config = dict(
    num_hidden_layers=16,
    hidden_size=128,
    num_attention_heads=2,
    num_key_value_heads=2,
    head_dim=64,
    intermediate_size=320,
    vocab_size=2048,
    hidden_act='swiglu',
    norm='layernorm',
    norm_place='pre',
    norm_eps=1e-06,
    positions='rope',
    rope_theta=10000.0,
    rope_fraction=1.0,
    qk_norm=True,
    attn_scale=0.125,
    bias='none',
    tie_word_embeddings=True,
    parallel_block=False,
    init='trunc',
    init_std_qkv=0.0573,
    init_std_o=0.0101,
    init_std_up=0.0573,
    init_std_down=0.0101,
    optimizer='soap_variant',
    learning_rate=0.00347,
    beta1=0.95,
    beta2=0.99,
    weight_decay=0.08,
    lr_head=0.0074,
    max_grad_norm=1.0,
    warmup_steps=142,
    schedule='wsd',
    decay_fraction=1.0,
    decay_shape='linear',
    final_lr_fraction=0.0,
    batch_tokens=[16384, 32768, 65536],
    max_seq_len=512,
    doc_mask=True,
    z_loss=0.0001,
    train_tokens=184500000,
    max_steps=5860,
    dataset='wikipedia_en',
)
Each number is 128 + 24 x the weight over its row's rms, rounded and kept within 0 to 255. Layers, rows and columns count from 0. The size above them is the row's rms in percent of the matrix's.

# layer 6 MLP up, 320x128, rms 0.16, rows 72-106, columns 64-127
size [106  91 107 108 106  99  92  96 106  98  93  92 102 116  99 103 105 101 102 105 100  93  93 102  89  96 100  95  97 108 101  92 101  91 105]
[[187 122  88 129 127 133 113 121  94 102 128 108 122 117  97 120 159 114 122 179 123 115 166 121 138 123 110 160 102 148  92 178 122  97 108 120 162  82 102 147 105 154 159 139 128 115 144 123 105 185 136  93 149 138 141 139 164 153 128 172 102 166 184 124]
 [108 121 141 135 175 137 139 132  94  97 103 129 162  87 152 128 101  91 142 111 132 106 137 100 122 133 133 134 143 161 125 104 181 111 191 131 121 130 102 117 109 164 132  87 138 102 109 119 133 126 161 134  57 133 136 128 124 130 110 110 100 161 109 111]
 [ 93 138 103 159 166 108 123 121 125 172 129 117 125 137 111 135 137  95 128 151 161 126 111 182 145 133 102 125 112  92 113  92 107 141  98 126 134  91 138 122 112 182 134 143 155 138 154 127  88 150 111 120 124 125 125 156 127 103 128 192  98 173 124 108]
 [146 164 125 149 124 118 111 101 135 125 128 195 130 149 115 134 194 131  74  97 107 116 111 135 136 145 120 127 110 139 117 118 149 146 143 129 105 103  68 145 167  95  94 159 124 154  80 153 106 105 152 121 123  96  74 125 172 121 139 124  98 120 123 110]
 [125 103 104 111  71 151 123 132 117  93 109 112 146 141 153 159 108 147 141 132 153 126 129 101 180 167 119 123 164 128 158 126 147 112 128 128 111  82 153 143 114 146 113 130 132 129 126 139 136  92 121  92 104 115 141 135 142  69  94 143 160  81 122 111]
 [115 125 151 142 116 121 164 105 121  83 129 120 132 140 125 122 158 111 107 135 166 147  66 106 134 158 122 113 106 103 133 110 137 104  95 193  99 112 157 135 133  99  99 151 155 130 141 161  97 180 152 128 142 107 103  94 103 128 142 124 106 121 116 117]
 [141  71 118 158 146 149 132 112 117 127 144  58 201 162 132 129 146 157 140 147 128 121 113 137 110  92 124 167 134 169 126  93 145 102 103 125 157 100 141 113 124  82 161 136 150 137 108 111 119 162 138 142  91 129 123 159 157  83 121 122 101 101 138 124]
 [146 150 142 140 143 137  78 158 132 126 124 135  80 105 128 181  70 110 102 123 121  66 179 160 130 119 101 119 141 126 128 108 135 113 135 149 134 145 107 131 135 137 117 146  99 153 136 103 145 112 206 101 138 122 119 133 126 132 116 119 130 121  90 166]
 [135 113 148  79 105 116  94 143 168 164 134 129 138 121 118  96 128 153  93 175 169 132 170  85 149 122 120 127 137 137 152 128 162 127 143 123  97  90 161 119 138 128 140 148 127 156 156 138 169  98  93 104 129 149 138 142 113 102 153 124 104 153 102  84]
 [144 120  97 140 116 165 163 128 107  90 113 148 124 111 158 173 128 149 156 113 178 127 128 165 158 113 159  88 122 140 113 103  90  92 128 112 133 117  96 143 137 126 115 162 147 153  94 113 101  96 102 162 165 107 125 136 113 161  89 126  90 118  79 157]
 [ 62 109  84 135 149 121 106  85  94 117 107 128 143 113  95 111 150 109 137 119 122 141 143 108  78 116 146 122 129 113  84 157 129 150  76 118 127  85 125 141 118 127 143 115 104 114 124 144 152 139 108 169 115  56 131 104 111 126 158 134 111 126 150 149]
 [123 144 127 110 113 111 120 124  96 112 140 172 103 168 139 125 133 141 109 134 158 159 161 118 153 128 101 127 131 110 134 153 131 118 135 118 186 146 121 149 106 116 101 131 161 129 129 114 109 157 111  92 130 144 160 117 143 108 126 197 185 140 130  81]
 [153  94 126 131 134 102 146 133 134 113 114 160 118 188 137 150 131 181 145 117 131 103 137 101  96  89 117 132 139 121 145  66 115 167  86 110 101  92 107 126 142 112 113 174 158  94  99 153 124 182  99 105 157 122 138 107  81 161 123 116 119 115 111 128]
 [141 114 138 126 121 120 131 101 103 108 160 140  71 129 127 113 137 122 117  71 124 134 115 102 124 105 108 128  82 168  99 137 153 144 175 132 143 130 107 108 114 153  72 178  99 126 128 124 163 140  96 130 172 173  82 110 120 112 132 118  96 143 122 153]
 [117 131 129 141 133 104  95 158 128 146 110 131 132  85 128 154 147 135 140 129 122 142 101 111 133 192 153  98 141  94 145 100 122 125 135 135 151 180 122 130 127 149 124 100  91 164 124 150 121 136 106  96 163  90 119  78 127 119 106 140 123 143 136 165]
 [108 137 144 114 105 129 163 112 100 120 172 109 132 114  93 132 142 151  97 150 148 138 160 122 123 123 119 111 134 112 160 106 133 143  78 106 109 133 110  74 109  82 122 133 126 120 120 150 169 129 134 148 137  90 120 110 132  80 107 106 132 162 171 159]
 [111 151 132 105  90  96 112 142 152 136 142 122 116 144 123 114 120  96 128 167  77 105 110  89 130 166 111 135 124 120 104 130 156 142 152 141  95  79 130 114 149 123 103 156 119 140 143 154 144 119 132 106 135 144 137 141 130 105 115 137 152 153 113 139]
 [113 168 123 130  83 103 119 128 156 181 131 149 122 102 142 134 142 129 203 150  84 134 156 108 104 140  96 118  96  97 156 153  97 100 130 135 119 132 127 132  97  85 139 145 130 143 121  80 158 146 132 157 134 130 124 108 141  93 162 134 163 118 140 123]
 [113 113 103 120 124 152 148  86 126 118 111 181 152  87 117 137 132 140  92 134 121 109 166 118 150  78 151 114  89 109 147 120 142 102 128 153  96  72 105 150 188 151 138  85 168 172 133  85 117 140 136 137 128 110 136 130 122 121 148 131 140 166 124  94]
 [111 180 129  90  94 123 132 117 103 168 154 139  74 114 147 150 168 138 124  98 124 127  87 135 110 127 131  92 114 102 129 133 183 128 176 115 148 125  98 125 138 106 159 135 116 124 158 108 145 110 112 122 151 119 133 111 159 154 131 148 125 132 177 147]
 [163 150 120 119 145 148 154 105 127 132 116 138 149 151 169 122  96 112 170 154 147 126 119 123 110 136 150  70 185 132 128 108 137 148 152 145 157 110  89 124 135 144 122 110 142 139 145 129  99 101 141 131 144 129 183 124 130 109 108 102 157  98 137 122]
 [116 106 105 178 156 125 123  90 134 170 116 127  89  98 115 133 136 134 135 165 163 123  87 105  74 115 209 138 101 166  99 122 137 168 129  95 124 138 159 123 139 112 148 103 153 113  83  91 153 138 165 123 100 128 118 157 171 156 105 100 173 120 129 140]
 [152 126 112  76 165 114 106  93 122 137  94 109 129 133 115 128 123 158 142 152 151  97 164 133 133 143 148 104 135 153 147 151 155 153 140 163 122 111 124 103 102  89 124 116 176 130 134 128  83 146 169 100 110 144 140 133 133 136 146 131 124 110 158 118]
 [112 136 171 122 104 173 136 115 143 141 126 134 130 112 148 144  98 120 115 141 122 107 160 156 164 134 148 105 100 114 139 146 122 127 124 122 124 118  87 175 125 163  89 118 136 140 171 113 132 107 165 108 117 121 112 141 135 136  95 126 100 100 155 107]
 [125 124 157  87 150 115 128 164 172  98 153 138 172 160  93 130 103 137 117 166 141 153 106 105 113 140 133  83 100 112 140 156 121 124  95 146  73 132 117 107 156 142 151 113 159 103 133 145 115  97 109 112 131  73 160 172 147 100 107 132 113 136 101  86]
 [104 124 135 154 120 144 117 126 112 132 123 173 154 110 141 138 102 109 144 163 118 170 157 110 123 108  94  79  97 102 129 125 154  99 118 175 125 112 104 159 116 171 142 144 134 117 106 157 140 194 160 177 129  93 141 113 116 104  95 130 139 114 145 104]
 [133  86 126 139 176 153 113 145 141 152 110 127 114 136 137  98 169 143 140 129 112 142 144 145 115 109 153 181 121 148  37 158 128 132 116 158 118 132 116 130 107 129 132 123 148 138 136 129 135 177 128 110 160 138 100 110 109 126  83 136 113 137 133 108]
 [147 139  93 141 157 118  74 119 136 121 107 168 135 106 106 101 181 104 117 117 110 132  98 115 134  92 173 100 137 118 147 152 121  97 147  89 187  98  67  76 131 128 138 140 113 105 117 141 115 113 103 153 168 177 113 161 144 116 115 124 130 125 151 147]
 [130  84 110 147 121 128 154 107 100 106  85 109 165 124 162 133 103 101 115 114 108 127 162 148 135 138 128 145 128 122 102 103 123 114 103 130 139 149 122 126 116 145 120 139  85 153  92 164 120 120 147 107 116 112 151 114 123 171  99 150 109 114 127 121]
 [100 162 115 130 139 110 127 102 133 113  77 146 164 148 106  97 130 147 141 124  98 102 140 159 112  95 149 119  85 158 141 130 124 126 149 125 154 115 144 101  97 131  79 110 119 155 154 122 155 142 106 147 136 132 141 116 104 129 109  64 169 107 144 113]
 [148 146 143 115 126 108 160  99 121 131 147 160 138 146 125 118 184 157 101 112 101 146 109 125 135 185 148 143  95 162 142 120 111 142 118 179 109 146 155 110 137 120  94 125 107 122 137  90 134 112 139  88 140 136 121 116 108 143 174 169 117 105 119 135]
 [159  99 123 101 121 114 109 155 109 135 155 169  96 152 108 107 144 109 139 118 112 116 153 119  84 108 138 123 146 122 111 101 120 110 155 124 160 156 134 100 137 124 165 135 128  85  87 103 154 180 113 133 158  89 103 150 176 130 131 148 113 142 196 143]
 [ 94  81 115 133 124 130 142 137 100 110 178 151 146 131 136 145  89 122 134 148 107 177 136 128 129 160  93 112 137 155 146 114 109 171 172 139 119 167 131 107 117 114 124 109 147 116 130 102 114 105  83 135 138  99 134 120 146 188 120 111 182 136 133 112]
 [138 142  94 121  94 147 102 126 110 160 117 105 110 122  99  61 140 136 114 145 120 116 108  98 122 173  96 119 166 115 180  87 121 115 130 137 153 104 133 128 101 165 123 173 147  94 127 140 140 106  99 134 113 161 170 173  82  83 144 166 171 137 109 104]
 [108 152 122 163 126  86 114 126 143 125 142 136 116 117 155 159 113 173 113  91 152 145 148  89 114 162 100 127 101 129 128 147 131 142 118 127 143 168 122 169 188 111 129  96 104 131  86 127 130 106 116 140  94 149 140 112 112 144 119 115 148 129 101 135]]
# layer 6 MLP down (transposed), 320x128, rms 0.147, rows 72-106, columns 64-127
size [103  88 107 107 106 103  94  91 112  96  93  90 101 113  96  99 104 100 104 103  97  94  92 105  88  91 104  99  98 105 104  91 100  90 106]
[[113 163 149 101 111 134 152 193 142 117 114 138 159 111 172 144 116 134 151  93 120 115 156 109 135 127 110 160 154 131 129 156 137  84  96 123  99 130 105 103  92 107 150 166 189 110 123 124 119 146 120 127 126 132 145 134 128 140 126 111 132 188 127  90]
 [162 157  57 104 132  96 134 109 124  89 135 185 117 148 115 127 158 169 123 146  97  77 125 105 141 133 104 136 102 136 107 127 114 131 134 118 165 103 121 130 135 157 144 146 114 164  88 127 130 129 118  68 131 122 130 147 101 166 141 131  92 102 135 120]
 [139 145 141 141 106  99 116 155 135 120 128 100 174 113 120 139  99  83 130 118 118 139 121 150 133  97 135 116  97 111 108 132 144 128  90 120  99 128  87 155 122 167 107 127 119 113 129 147 133 102 104 150 120  74 143 136 138 103  73  97 144 147 151 131]
 [111 131 138 136  97 134 122 134 127 113 131 189 127 167 139 169 160 128  85 100 156 110  94 140 134 105 149 127  70 138  81  84 117 116 113 118 145 138 130 142 158 113 175 108 144 123 105 157 126 117 152  78 101  77 110 119 139 150 121 104 135 154 126 179]
 [146 116 123 136 119 138 132 132 138  93 170 104 102 126 178 157 150 155 141 146 126 161 177 147 126 111 123 139 147 112  85 137 147 144  80 147 140 115 115 102 109 109 124  61  93 111 129 133 113 108 129 156 158 131 104  94 120 119 121 121  95 117 116 146]
 [133 121 146 157 115 101 139 180 123 119 124 107 128 115 126 105 145 101 140 151 125 153 105 126  91 134 149 180 158 121 128 126 128  95 134  72 139  75 174 122 159 100 108 122 132 129 113 140 162  44 126 130 152 151 120 129 148 151 143 116 121 111 127 120]
 [114  93 133 114  82 107 104 117 117  99 113 175 110 111 153 182 158 138 105 162 107 138 120 118  70 159 130  98 127 119 157 115 137 110 113 135 130 104  85 110 174 127 151 119 141 136 105 124 130  98 132  86 147 108 126 129 104  95 116 119  84  72 124 127]
 [116 165 134 129 113 122 144  98 196 142 116 195 147 153 100 124 129 122 143  93 103 108 105  70 147 142 105 145 134 111 120 171 126 118 118 131  93 120 157 105 128 112 157 111 149 111 132 128 162 133 121 159 114  93 122 101 145 109 132 121 140 119 205 132]
 [123 164  98 113 148 176 159  93 165 143 103  84 140 138 137 115 125  86 146 160 180 143 170 112 136 120 103 135 105 133 128 114 136 126 141 115 130 115 159 116 139 147  69 113  84 117 147 124 111 140 111 107  98 144 105 110 125 129 124 172 114 114 130 111]
 [129 119 184 180 134 124 124 110 127 159 156  83 123 113 105 113 127 123 111 169 107 164 140 159 109 109 112 139 121 103 116 183 104 130 147 103 134 151 116 154  95 133 138 102  97 155 109 122 132  99 109 151 113 161 128 121 174 115 134 109 169 111 155 134]
 [143 166 166 131 103 116 124 128 150  85 164 130 133 128 129 150 122 112 120 132 127 124 164 100 142 156  94 132 126 106 144 170  98  77 168 147 118 121 159  93 174 124 185 127 147 108 162  75 143 119 138 117 150 150 134  95 138 127 147 142 142  98 146 157]
 [158  69 141 146 163 159 122 185  97 136 134 122 145 120 135 129 144 125 126 151 126 157 128 131  81 130 151 131 111 158 116 132 160 132 142 161 128 123 113 120 128 123 153  93  97 108 120 176 100 133 109 156 145 150 143 134 120 107 111 117  93 160 100 121]
 [105 140 134 153 158 197 148 109 174 142 153 138 118 124 155 145 148 130 125 136 129 154 147 183 152 150 150 118 159 122 104 164 134 124 154 166 116 136 133 106 111  96 118 145 113 112 134 147 137 133 156 129 117 108 101 133 118 113 100 169 124 113 140 141]
 [ 99 114 102 122 117 136 115 142  73  95  97 166 109 194 124 126 134 115 143 164 106 131 112 121 138 128 112 142 120 103 123 139 183 131 136 153 102  83 135 100 160  81 146 146 144 132 134 123  91 109 123  98 157 109 119  79 124  73 145 102 108 173 149  87]
 [123 120 117 134 137 140  95 114 105 124 152 134 121 125 112 136  87 120 146 126 143 112 120 162 126 121 168 147 166 144 169 125 143 121 153 144  80 124 131 147  86 145 130 116 140 122  88 115  91 146 167 156 124 135 131 167 101 117 133 166 164 183 121 139]
 [140 128  97 132  91  93 118 139 122 121 123 142 131 160 143 140 128 170 111  99 131 129 101 117 131 175 120 102 118 145  79  71 100 136 138 196 135 128 113 177 149 114 124 123 131 120  67 143 134 155  93  63 179 115 136 126 118 123 102 121 112 108  91 134]
 [122 114 135  92 193 142 139 107 125  68 151 113 147 135 146  66  78 173 118 131 171 144 166 105 138 113 108 113 109 135 152 153 141 146 116 111 111 150 144 106 176 124 124 140 132 112 134  88 104 185 147 145 102 130  98 144  91 127 153 166 108 159 146  93]
 [145 100 134 144 134 130 161 135  92 120 110  58 143 135 151 131 114 167  81 169 113 136  97 162  94 124 138 136 137 158 135 109 134 130 147 129 138 156 165 179 135 165 107 155 100 109 110 164 129 107 131 160 142 137 132  81 124  94 107 125 137 143 138 125]
 [148 141 118 118 124  63 122 153 129 107 130 130 134 122  87 194 123 127 115  70 158 146 108 144 115 102 135 124 146 161  84 135 181 160  64 154 108 105  97 142 108 125 164 102 122  86 136 151 155 143 132 108 131  82 135  89 106 148 143 146 112 121 131 160]
 [111  94 111 123 113 143 118 151 116 144 115 144 114 144  92 106 138 153 126 129 112 163 129 127 105  89 105 146 141 104 123 114 127 126 132  71 174 100 134 135  74 155 158 146 169 132 138 118 166 134 153 111 100 131 128 114  84 118 133 123  95 129 132 122]
 [148 119 131 105 134 139 168 114 109 153 151 125 123 154 188 167 127 135 141 127 150 168 118 122 166 131 164 148  76 119 199 121 122 164 113 119 104 102 102 128 130 167 178  97 149 146 131 140 185 120 109 113  79 156 118 105 124 100 123 125 137 170 132 120]
 [155 136 162 133 130 122 122 158 114 120 108 124  64 100 165 104 119 131 106 112 125 151 127 103 148 145 135 105 144 138 149 103 133 147 107 153 139 188 122 129 118 124 122 115 146  89 102 111 125 135 141 141 177 129 159 114 141 115 116 115 162 161 114 177]
 [140 125 160 129  72 140 156 134 162  93 131 130 105 121 155 104 108 151 112 125 125 128 132 163 100 138 157 115 155 119 175 126 149 124 131 126 150  96 139 124 124 156 112 108 106 122 117 107 135 139 153 106 167  94 159 123 168 156 142 121 126 150 100 151]
 [126 163 101 117 131 134 131 128  99 159 151 118 165 132 135 165 148 146 108 134 125 123 148 112  77 154  80 112  92 127 113 124 104 134 161 172 146  90 148 104 112 156 167  96 131 146 108 103  98 142 130 125 115 109 129  90 101 107 122 134 191 115 106 155]
 [123  98 114 142 114 138 138 132 140 150 128 126  89 104 156 141 124 112 128 132 111  70 150 159  77 135 112 181 130 119  95 107 129 110 117 130 157  63  93 126 126 118 101 150 117 102 117 141 141 142 138 142 150 152 113 117  78 160 159 115 173 145 142 167]
 [147  79 120 143 127  73 102  92 107 146 142  82 131 145 166 108 145 111 162 149 166 104 107 133  99 163 153 183 133 126 140  88 161 131 124 106 127 102 107 144 151 138 132 103 114 143 152 158  99 122 191 154  88 127 119 157 134 138 109 130 138 129 111 143]
 [190 127 128 133  72 134 139  74 100 115 109  76 116 132 135 139 143 126 132 137 141 153 133 169 101 126  94 135 164 127 117  85 129  91 148 119 142 125 107 105  76  98 167 108 123 149 188 152 140 131 138  96 134 133 134 125 133 117 145 118 171 128 105 110]
 [130  98 135 159 139  98  98 149 169 137 111 131 149 171 143 129 125 114 111 119 121 166 127 147 122 180 157 113 117 141 135 132 120 119 129  97 127 123 140 179  87 113 142 127 139 123 161 112 145  82 124  89 107  96 140 136 101 131 152  89 109 141 147  91]
 [ 81 114 109 136 136 156 185 140 187 108 137 118 123 122 105 129 134  94 110 108 177 117 123 130 143 114 139 141 145 108 154 133 128 133  97 113  87  83  96 139 134 127 178 138 140 122 109 118 150 140 150 128 130 152 163 124 128 108 114 109 120 126 123 158]
 [117 128 120 113 154  89 127 116 104 161 101 113 152 162 105 184 133 104 163 140 137 138 127 150 133 129 149 133 148 139 132 135 107 105 138 129  83 135 146  85 105 149  95 138  99  88 166 133  96 142 126 116  88 124  91 170 127  95 119 141 131 146 128 143]
 [113 102  96 138 141  94 133 155 137  85 122 114 159 110  95 129 166 152 113 123 127 115 151 150 111 139 134 141 112  88 109 114 134  88 141 125 144 131 115 105 109 126 141 152 140 177 116 105 112 125 128 115 148 116 100 103 133 137 145 105 121 144 111 112]
 [182 142 106 124  75 134 138 113 159 121 173 131 108 131 138  97 125 120 158 124 106 164 116  91 125 125  83 133 134 126 110 117 107 133 170 121 179 109 111 139  94 139 126 140 114 108 159 154 133 113 138 141 166 108 121 166 156 136 164 119 127  95 147 135]
 [124 130 129 160 142  82 117  92 158 166 107 127 108 106 102 167 106 131 133 123 122 122 147 143 136 137  83 105 160 145 132 148 120 128 161 120 137 117 159 112 127 121 139  93  89 106 110 151 122  84 159 146  82 107 112 145 128 101 111 164 125  85 106 139]
 [ 91 128 175 121 138 128 133 157 152 149 146 149 134 145 126 141 163 123 109 142 154 181 121 169  92 144 111 113 101 128 162 118 147 132 121 120 121 120 115 131 156 143 147 123 100  91 121 132 122 120 127 139 162 159  91 121 143 118 125 165 118  53 145  79]
 [124 115 187 151 120 128  74  93 147 149 121 168  90 149 135 165 163 116 113 120 150 102 115 131 145 133 141 121 114 134 104 141 155 125 155 108 162 135 130 116 152 139 101 102  90 105 126 111  66 131 128 147 147 116  81 145 108 121 105 115 149 152 120 161]]
# layer 6 MLP gate, 320x128, rms 0.158, rows 73-107, columns 64-127
size [ 93  95  89 106  97  97  97 108 100  91  96 100 106  98  98 104 104 102 107 105  96  93  96  90  83 100 107 102  99 105  99 101  91 102 108]
[[158 164 117  83 127 118 132 153 141  78 124 129 134 120 156 128 114 124 123 149 120 137 113 154 119 137 124 116  98 132 115 101 121 153 142 154 177 106 116  90 105 159 168 111 161 149 171 126 139 110 107  97 107 150 162  78 128 137 156 131 162 140  93 157]
 [106 131 101 107 100 128 143 139 114 109 100 152  91 101 137 144 119 157 125 124  82  66 115 160 138 157 117 119 157 111 159  96 119  91 125 143 137 139 176 127  98 124 105 145  88 126 141  99  83 137 122 140 155 109 118 113 212 120 159 104 102 153 128 125]
 [113 121 142 126 173 137 130  88 169 120 145 136 111  99 102 123 121 140 122 126 134 143 129 101 111 120 159  74 106 123  83 130  94 117 113 133 144 114  78 120 115 134 136 141 184 157 137 106 163 129 139 118 211 141 124 131 120 104 127  81 139 115 171 148]
 [132 147 165 137 143 121 121  99 106 130  83 112  98 123 128 130 100 148 150 106 131 153 125 144 140 115 106 110 121 135 185  82 137 106  93 125  84 114 129 117  87 183 181 118 105 155 156 136 173 170 137 154 151  87 139 137 125 150 154 126 104 116 101 131]
 [123 171 100 150 141 155 129 131 103  99 151 142 110 110  92 115 146 135 148 162 172 103  65 125 168 120 163  71 121 145 164 135 106 150 131 152 159 175 116 132 144 118 139 152 102 170 143 138 138 124 162  95 124 112 125 118 167 106 148 116 119 126 112 174]
 [157 131 150 115 188 135 100 142 136 163 100 110 109 144 105 156  57 122 116 101 131  85 119 141 170 162 159 123 145 113 107 119 112 133 120 157 152 148 178 142  95 142 115 123 124 155 149 144 114  75 148 173 136 162  81 153  83 114 123 124 162 138 105 142]
 [160 106  99 111 131 111 137  96  70 105 111 130 116 143 120 109 146  90 194 139 122 123 100  84 151 143 173 151 165 132 141 155 140  78 149 141 173 147 108 133 123 118 143  96  90 122 121 154 112 148 130 131 141 158 126 170 109 153 150 120 128 128 115  71]
 [158  85 104 120 105 140 119  99 113 120 110 155 129 120 128 122 136 143 101  84 145  97 136 101 143  93 118 134 144 142 118 168 153  69 130 158  77 127 139 142  86  76 154 160 148 108  88 139 105 113 141 102 119 137 125 105 157 107 131 117 153 182 146 118]
 [141 141 104 119 151 129 123 129 111 101  91 136 146 115 174 177 130 160 169 110 129  91 154 115 156 126 127 165 124 190 119 104 120 108 164 140 175 145 144 122 152 131 122 132 159 136 120 116 111 132 140 146 164 127  92 161  62  78 137 157 126  92 105  87]
 [154 125 143 139 126 143  94  77 144 127 118 106 148 116 139 131 143 120 158 108 159 116  94 107 138 118 140 130 113 162 194  83 139 177 112 130 169 119  93  99 101 156 136 109 116 141 137 132 151 175 163 172 154 146 101 124  97 113 138 131 128 113  97 137]
 [166 128 148 116 114  98 141 107 146 155  80 167 115 138 136 142 152 131 138 145 172 137 120 107 167 147 189 141 151 109 133 137 110 102 122  93 135 146 117 156  91 122 110 141 147 150 108 134 114 125 146 145 158 154  98 150 172 128 132 151 164 138 133 110]
 [122 135 116 173 106 105 116 131 128 141 120 148 132 134 139 176 152 115  88 115 144 160 146 160  91 129 134 106 160 130 136 102 131 153 100 110  71  98 128 155 154 145 142 130 122 153  99 111 108 143 133 141  91 145  72  96 128 134 105 101 150  92 171 132]
 [144 129  91 115  78 130 114 130 150 145  93 121 155  96 139  80 119 125 138 161 130 135 144 140 148 143 138 101 119 134 100 175 127 173  79 164 163 138 126 107 114  59 153 145 128 152  71 107 132 151 115 162 143 122 198 119 131 124 106 104 131 133 151 109]
 [105 176  91 131 151 131 142 127 110 136 123 117  78 109  72 136  74 116 161 170 120 156 101  93 113 130 141 158 121  98 147 137 130 122 143 124 102 169 124 141  93 183 134 136 156 113 136 132 113 128 112 103 119  98  90 142 117 104 159  84 128 166 151 106]
 [ 90 123 116 112 113 128 137 123 101 114 118 136 125 103 123 124 116 114 109 102 131 132 120 118 149 124 112 111 161 111 141 137  93 116 142 113 164 107 113 155 118 195 134 156  67 145 139 111 140 135 175 141 123 126  88 102 141 153 145  90 125 130  97 104]
 [118 130  81 110 160 152 117 126 121 117 127 145 106 138 136 150 107 106 137 136 153  81  89 141 169 146 145 168  93 142 131  86 107 125 105 138 135 130 143 163  76 127 137 137 117 145 101 157 150  70 114 120 136 126 122  80 157 147 100 111 169  89 146 132]
 [130 133 121 106  92 112 128 117 130 164 146  96 104 149  70 107 166 102 157 104 178  88 106 137 197 107 103 173  94  86 135 137 147 160 123 146 154 172  96 131 164 140 126 103  96 175 150  94 143 109 142 108 115 104 104 124 107 115 120 150 114 133 122 105]
 [141 135 152 154 132 143 141 114 179 104 124 161 137 134 141 102 138 173  98 106 154 165 145 108 148 124 164 121 149 134  60 144 105 159 137 106 163 120 129 132 172 140 145 147 152 139 133 131  98 136 146  95 149 104 127 122 133 108  78 118  99 169 135 120]
 [139 127 139 130  87  84 132 135 122 108  90 156 160 113 129 109 144 129 117 127 112  75 133 101 129 137 109 140 106 148 120 140 149 134 134 124 111 137 106 105 134 140 141 109 143 111  86 112  89 151 128 119 153 147 136 109 142 183 122 141 127 120 123 113]
 [179 124 130 141 143  65 124 153 103 132 139 158 159 133 141 147 173 121 115 130 111 112  82 132 106 123  98 153 113 131 114 127 114 147  95 123 139 131  99  79 125 118 140 172 150 188 145 129 107 126 135 141  88 100 140 146 101 125 129 138 132 142 110  97]
 [145 149  74 127  79 162 132 149 148 126 131 128 161 123 114 134 118 137 133 120 107 155  80 103 146 123 141 127 143 107 123  94 131 163 115 166 150 137 193 127 159 152 111 153 177 118 130 143 103 150 151 186 127 177 152 135 118 179 126 130 140  81 126 130]
 [136 128 134 118 100 120 126 114 129 149 122 142 133 148 160 153  80 139 174 119 126 108 121 140 105  82 151  88 125 139 116 132  93 103 124 146 149 129 158 126 107 133 143 162 104 122 107 118 113 117 127 147 161 137 136 175 151 162 114 148 156 154  97 149]
 [ 98 144 119  93 131  69 100 146  91 137 103 117 114 119 135 168 103 137 129 161 153 151 102 143 150  88 100 172 139 115  78 125 162 112 129 145 143 121  83  83  96 137 115 133 134 121 116 103 105 117 133 132 127 177 149 118 104 119 128 151 106 119 110 148]
 [120 153 186 106 149 115 147 121 149 136 107  99 105 134 144 170 100 151 130 173 146  88 132 157 109  90 124 161 101 148 142 117 170  98 114 125 177 120 112 118 139 115 116 164  56 149  78 161 135 124 112 100  96 119 121  92 138 112 152  91  98 142 116 110]
 [141 163 125 116 119 121 151 102 127 151 171 107 137 119 134 134 155 142 104 180 112 132 122 109 145 134 118 155 134 150 117 135  80 166 189 146 145 137  99 152 113 111 141 136  89 110 145 120 155 172 155 140 109 129 136 141 159 160 157 166 151  96  87 130]
 [ 89 144  92 108 153 129 134 124 152 133 100 102  82 169 124 123 152 157 143 104 108 162  96 112 137  83 152 151 118 176  65 183 104 134 139  84  78 122 133 137 167 173 145 137 127 127 106 103 108 111 133 144 150 124 116 137 149 160 110 117 132 153 119 142]
 [107 161 165 143  72 108 137 124 154 139 121 160 108 116 131 121 201 147 129 116 120 127 139 137 180  87 136 133 152 129 144 146 104  99 140 135 109 151  98  83 113 124 122 139 125 119 125 138 100 115 150 138 125 120 155 136  81 140 120 136 117 115 146 138]
 [123 104 115 114 136  78 119 129 116 137 164 135  84  99 156 129 121 118 118 148 119 129 131 127 138 168 110 164 116 121 125 112 140 123 127 144 167 153 164 147 121 174 104 142 106 104 132 147 107 127 126 116 132 125  74 137 137 117 104 119 120 106 105  53]
 [102 172 140 138 142 153 102 144 188 101 149 140  95 105 126 127 121 137 113  91 137 124 155 168 191 126 131 123 118 141 152 131 118  90 115 127 118  89 142 125 180 118  95  97 145 101 150 143 157 119 118 130 119  83  92 192 117 100 144 149 139  76 147 180]
 [126 140 111 104  79 154 130 135 148 101 170 190 107 193 104 114 133 134 126 121  93 141 136 105 173 152 129 112 149 105 112 123 136 128 121 128 129 129 126 149 132 118 121 170 143 103 154 142 117 125 135 177  98 110 131 143 167  90 101 179 166 107 127 143]
 [110 114  66 141 119 137 139 126 152 114 147 147 149 136 122 149 109  99 142 151 168 169 153 152 114 116 152 179 120 161 126 124  93 112  89 125 164 159 117 190 144 158 143 155 100 127 131 124 135 110 140 124 119 136 131 136 125 123 149 115 127  94 110 165]
 [116 122 122 141  77 109  73 190 164 132 152  78 121 145 121 109 134 132 146 127 172 106  81 128 169 128 117 113 127 134 145 142  95 103 107 158 143 133 112 140 138 107 112  82 108 134 128 112 131  81 115  91 141 116 152 111 138 110 126 120 113 103 106 153]
 [ 98 108 134 150 129 124 131 136 134 169 121 114 115 172 148 127 145  79 150 153 187 204 167 167 118 119 127 120 114 121 182  91 143 145 123 145 140  93 138 116 162 136 107 141 155 128 110 122 114 123 144 141 157 137 126 130 120 103 140 104 119  89 138 138]
 [118 130 125 123 102 134 120 136 129  97 167 118  89 149  89 121 149 147 156 137  81 114 140 154 112  84 142 116 122 159 142 146 120  91  97 130 150 112 154 131 146 111 134 131 160 112 120 162 139 153 108 146 103 126 117 133 122 135  99 116 163 104 129 128]
 [135 106 148 183 110 127 161 125 149 126 134 132  84 152 136  84 121 103 132 120 142  91 116 162 163 137  81 124 125  92 134 117  88 110 118 154  94 135 127 123 121 122 157 131 145  96 107  89 181 153 110 114 132 110 122 131  87 153 121 121 113  91 128 138]]